{
  "init": "orth",
  "init_std_o": 0.0114,
  "batch_tokens": [8192, 16384, 24576],
  "z_loss": 1e-05,
  "train_tokens": 80340000
}
Each number is 500 + 40 x the weight over its row's rms, rounded and kept within 0 to 999. Layers, rows and columns count from 0. Numbers have three digits each. The size before them is the row's rms in percent of the matrix's.

# up: layer 6 MLP up, 512x128, rms 0.0981, rows 475-511, columns 64-127
# down: layer 6 MLP down (transposed), 512x128, rms 0.0852, rows 475-511, columns 64-127
up475 101:482493512575471407430501506448593431460626478551469447495463585494456480506495545507572478478402479531517500465515521505517484485520495550415428562503580521483491511481506539475526489528549535
down475 104:509517469480538502507559500523453519511434453510487537496514499494465540449478494573474468500472499573508523526451430562481531511501481513456603517459564530488486453502502484578536470497503529
up476 096:493500472528478568488506538458529466508486562525463445570462446585455462553437548574507425483467443489438523574465539601474519483554439433443445538451506442457548534539502500536467488501476461
down476 090:417469464462479513521443533477459422473410501463479533532574532492549511509540501443519491486540474469513493477520492496528467495490566537468544517481466414443484503495509477542510589527493449
up477 101:503540441499473426540512468499549553432498494545484454532489521521557480481493506464486478502452543427524473514485508527522490490502497483490531542518522441507518491568494521565470505478525567
down477 097:544482536470539451560463460546528524443481535499538491548466501492458447498501437474569483533545459485492509488472423386585495461476506480547515461559506442470484481514467530548586503465525488
up478 113:471575501487484510500484507510512499497493517456467545494464531443471460496463481531514510463420447524427560526595504515498492458585534552522485447516505515516410493563442475481460497496511480
down478 110:501497523469569484463490501510448419488451491480543473475534549450503453488523498467488494518559524525528567478557546522518510525499452559511560518484508479449560476411541533499556525540531479
up479 080:509441465523508488431488478583513456507474470492505494607542556556472459452577555527511491467452536496452516502466554494541594490555438539497474541464476481486415509491553485431518495509479536
down479 083:507562484520477530549524582492528530496485512540477474463489440427545460441483455517539526501582472500505449480555470507465472510473563530528451465497518521478560425477450457499580512452481484
up480 111:470578512450489521523481459508504446473515542519533447482503499423418493487437509459546482475552467567470510486520523521551474497544506434558523506581510560548452515561415558595510482487495547
down480 119:439528500487524474419434470445479484443543495551487499484497450495479590483512523523465541561524550471551543546486521550505496513469504481465491465484505457481499500567550477510522530479572452
up481 110:441578425582517475469446460516535471476480505528496515524405557539437493438510501489520527504552467472490462488518545489474507504574502430512506564508520492504429532511474557531454447469535555
down481 112:443499548517540429508545478514550475509536482556561471532539416469553483523484496489519499548526461499499526531497471497508522484512491491505544424493501558471549442545507517516477493516555521
up482 111:542584436482473475530484488434466565463489553522522474509515532530530472479496518542488437477461458447460519514518485518518473484537463480585453470493477465524439561564476514495477530499538555
down482 106:546515474510506493411488467505516534521440535522520518488499485483556540505559442480478552464509521520464458501506535597489466575537475454613464518527462519508468493577439569593528462478475446
up483 103:558449504552433525516466548539519488459518563503551529526505560555475450459467473600517499490480516427502507532505526491560511437457444513528448565519436578570539463505510485572452501521478562
down483 104:540461536450551498461565564450468535500572571511532451478515450525560499534500470450454486483488534479547485489415409442488467473498514513479508550426547538502521450520528495480571524461533441
up484 092:482529463486491426496477468469490459452499531598551519470471476477544504462489453482542458499547464545473505477515488515483525525502477543469491520491511528481417469534416538487431517488425477
down484 086:498444528505483522458544524479552484530478471503472547519495545506517522456504545567563469548510524493542477460537557442609576540463453439493516541541484495477544534509507476474528450543513483
up485 107:512487482568475542493473507455454474468523487453522453451474554464501502468569557529530456461497487506462479503544494506539492529497526534494509523497546497543509514522506520513530529563520523
down485 096:446520500504466532433525472522505539577478481433434448509516494518561489543531486447489447492558455504531526549467434474461529543462487512540511497528504520439472456493524506571506577422486532
up486 104:451472510505485491488543509533525539561485463481470488559475548510526474545477442496514429493481532540482460531551509565535520406541488460557520519569571513502482501543439579557434416485464486
down486 097:458534484469522496527540473507475515494469466431420505518498544526489475433467463580538452560520544584491531425552548508483532482505518549548535490441436579504469508510454443445504463494462475
up487 095:469454501528491564508546453495554550474510420442519469529474504528569560511465440516543503472520464400484466533524536509489551529513440488463460555509487580415474512508518525548506472510460456
down487 098:462455502497506589488477459524431552457524510524445451540453498482576475490460495470547424516585514429552474494511444462564485534505516477550511459495462476470474443428489527526488434496504525
up488 105:523520456524470553513413478540526416489559483462528458494501530560496521510541524480563545515490533506509497531547501479546428567526519431562416534508508454441502528460483523524465429415520541
down488 115:465523509446446440471525467497532456557454496460507499431463515526536490487509541485540489514457520459460551530463523483469463520536529533463542496543481480506574508505486517453592510467579502
up489 101:472509545533432529603506511468453532435574515529546448584515499501480498460508492521558510490418548549477459489453533555529481436536413441478461515605479529488507479495432428500504491523487421
down489 102:568441508499466531482528519499394536577517517460530494475502466521494554545501491534502384577556446478524425496458517472486558462530547473489496481500441503456495533563607502546467459506543469
up490 093:561516424480488519546440558526511565461498537468466443497433506556499505519632563554480506504509543454417446552502527457509519485442528544461420526491481547509450540456527480532471477489485523
down490 084:467472568506546547480552507480574539495495486537474519528519475483488460526450496492485485532527443564573508566469495445523511503494437395539512529497523556489508423479512477506521502456552537
up491 095:465488475514540570537497479478458515525506492494489484512488541507419419580531554518509465467491555470511457558514502517587495467461514526527508576524503458511572519486520531563483464467480546
down491 099:432528541457512525491447530481519450588485558491488464509434529565465493593463492516501446542430532468412489460595525552495512428518463526455529483509454500460479473469532537485482453484474527
up492 091:532451472523470480497514449525578503482573484479533458578501563585474542437517487469505456446500506523494445539545487505499544443488502495455579522520482517489447517479549501564491524498515500
down492 086:492493532469530503493581529464430515472412524484454436401532532476512553534473532454528526548453479475510558526456482555506524495487573490546467533452537452580566474515475465493439546520534471
up493 101:553553430499492489563475453498529545417506527468448534497434494504526523545510448476536541486470471511481503515478534491527490500448501505482485587486478550512517479522453459441439509426477427
down493 092:499534509493501554407491401539521432586472526514446505472488559426444564485525547499496517431490494531431475515541490484501491561520492499461553472486507476464494503490530555531545517496535427
up494 087:546486423518507503499537449480538523444454450507556545524458482486440505426576443484472505471389482485463407474489552562490443463539505551563542476435518539510502523556558520560486511502547548
down494 089:496448469489505451548414427509476563500465492477449518496482511509538568552471463519551552548510506492531545503566493493515507564498591456465435467517493461444495520459492532505514507449395501
up495 106:559501445532520465530512490451507553479493453470513468588495481434505511439502484478492541480518398459505473450477543512557530477542502422561477501491602478547444580532501520605490487499492438
down495 106:453585491491542477508456534476498507479466538479523470484423482496579518521484437513473517548532540574477513488483565538534459504452496481503539563480526417558502554501473527489571504471466537
up496 080:464529499565528456451418560472461504480492545485500514491513552483438526488566511540493491507452477508506466533513524473545531455379568530532513484416573518509531540582484482520492482520527566
down496 085:524415477447521593558570462509506521469494503507482517586538449508568448493465452519516512462532440479576458481485485483471498484562470473520502483550445498491532478426540564558538451486520487
up497 103:491452416502403498516519472541516513442505432562505489536493542509450509451477534496538557507473441444508573541527505502525540428546437485516521525568455526512493516505478515509444527526632566
down497 093:559495518491465501507510469461448545548422526486517477406549472517495543543445562515492551496534506527421492537448428511516551622506527449526463544525531498493545530494480448477555473460506419
up498 089:512512430502562503538471430478528472516535496462507437490461547495554488499571544487455486437441517493511566567481524517488530543542497494505562502484519514469474575548515453439524427517526560
down498 081:505572511547397414456477570521490511432458488457463515481485607515432493524479482473476508485545498406491478478468523487500494409533513519493456450475440515549505460510489491521504550492486453
up499 091:534546476500459476520526480413518496494495421511602452467452442567508485492563473520473522463517455489501489546563536500508561520543446460503505474500468545488491574454538481517492537547438520
down499 096:502524469494543523517508525558512472508518577459476474583505514502445440493506526483378532483492538470503485532519557472566418475538492481540525522510517554500490414507378537483574563472476526
up500 111:523454444513478592535501422524576449505526469453519510519474542513508499534542473529522530429489468489510466537531524479586532513537501501506477443532471515538486554524514547584493447417418517
down500 119:520493419474539506519397476546478415485557431516479541495442467554455563587420559553528540527501542546536532508516562568495412468494522476530488471517453482546493476502447534516469462481449482
up501 109:569436489481515492548520446505547601448504502533468452454493497530462469544500456570498506490504434530450582549549527532507479499448477514452492560472508521507493557499432571558515507511475442
down501 112:550457493468527500445531408479507475484474504563488492497514507465497554499488480458519539481525480462448500497528495441515546536490526502589531548547466496537542481528523490439489447538516515
up502 098:433490488546502574477502474477475395481472477536500483576481497472473461542527448493506589552530469479432480512512525549519488497498533485530498506455437488471450567451510539454506408459518468
down502 095:573525474572548502465406504492583484514440555499550488499555520565530507515466485456554558483527474459502514480529506553553492442514527507501610543460499527481517484523513424454470519550465489
up503 102:457485425470460517529501453491493541461477441535553501473486490535481513512487424530555468527511530483462448478540556581537460523472532484502539513476451533421485504533495540560481517458547495
down503 098:497445537525603532509475496506481505478506524430486463482525469423518480479482495467448524577501483462521525510456456476500545414467483459438481557510529481514523515415410470525477510502552466
up504 108:510533429466496552469534438533433496502529472457465440558413553478433486501584490519541594467504566469488470476557521509580495506524506492510480505518592567456502583584457452570499410486498535
down504 113:518485521470485464529594479394495460550427557446495522558522495536523446443516500453467539475472488499422499498480473479479559521506513494502485432590525481559444554491551497474516476475509502
up505 096:448515564494524478518523482492465545506501486447558522514523512596513487561537445546494548504458467500490419613526490475425415482485402441487543559486488558513546512443455471517511546466478508
down505 099:537471493581507560535499517516486469418519461566537473561438441535472434457467517464547595583470539525480518498528530458518500494467564482487506441470485421566502569530423494525512472537556567
up506 085:487471485491522467518571509472559415521453451490568502475545464475476491497478543567496568422478498495516456523451514552542511496628463461496517453525522631473475527569523508533473439480536482
down506 084:527514532515524445541430538517472510475483480542544573453538412508537472496454544573446517596469502422534565446552460488526504479431493532493470525474464422524488436428520422487507472533432445
up507 101:544574460487461491473502456468526451497548434429522465519488528445469510504524537482552519479538435461527486562633538513530465531472600503517533527529506454454468567489469538464471434515505494
down507 115:540441506511422497540442512458486476479490444427541498487534480614437497509526432479511520498545460459539506551577563512561509469503531512448450521489449496499479573509500498488483509392476457
up508 096:498579519498476423488482545457530503482525488521541500532466514446528507549476529583519533462477488474524417496511517548533465577490473476508458514447451466510525485462462461521526480460563538
down508 092:489550501458459453517446571480473465510471539527520510516437433512487517518492446476652499454532460477512460463577546515548449545548469512473522469487447450577525508480507397499476486542478426
up509 096:521574541494463477488498504536553570395515504520525424504545494415491459489496461500509509526494482460451451529582525514475518477454485464534506499436584613550486492473471481539450471506502493
down509 101:511511506515566462617482470405488516500462459498571446503544542536504509504572546509541496520480541488526523500448561516493497540478575505459486496406468454499559502519475501577522513482434449
up510 094:472411490483461504480573510531512538504523474560440487566464493587460525506453407570553461436459515486462559531556554536548525533476470491505541531525476498504527552544544549559468460463518518
down510 095:516539543494588523533487500460511555471466497445448493465475528470549531491510525473535491496547547455489497487510515501512506461470548509516441532524461531511484535525480449472475553510504397
up511 101:522544492592494469509520446482498454447502458514519496457466475457543462539559495450501538492507466522467437435520512468473504516483476457557521492472605479487509555508481447494458443527521517
down511 091:505548480562537513523514454480465447585452508541445502494421447493488566411514457502488489485455449493564476531534508502511486588499495516468502515482515498542456446505482439512523528503501509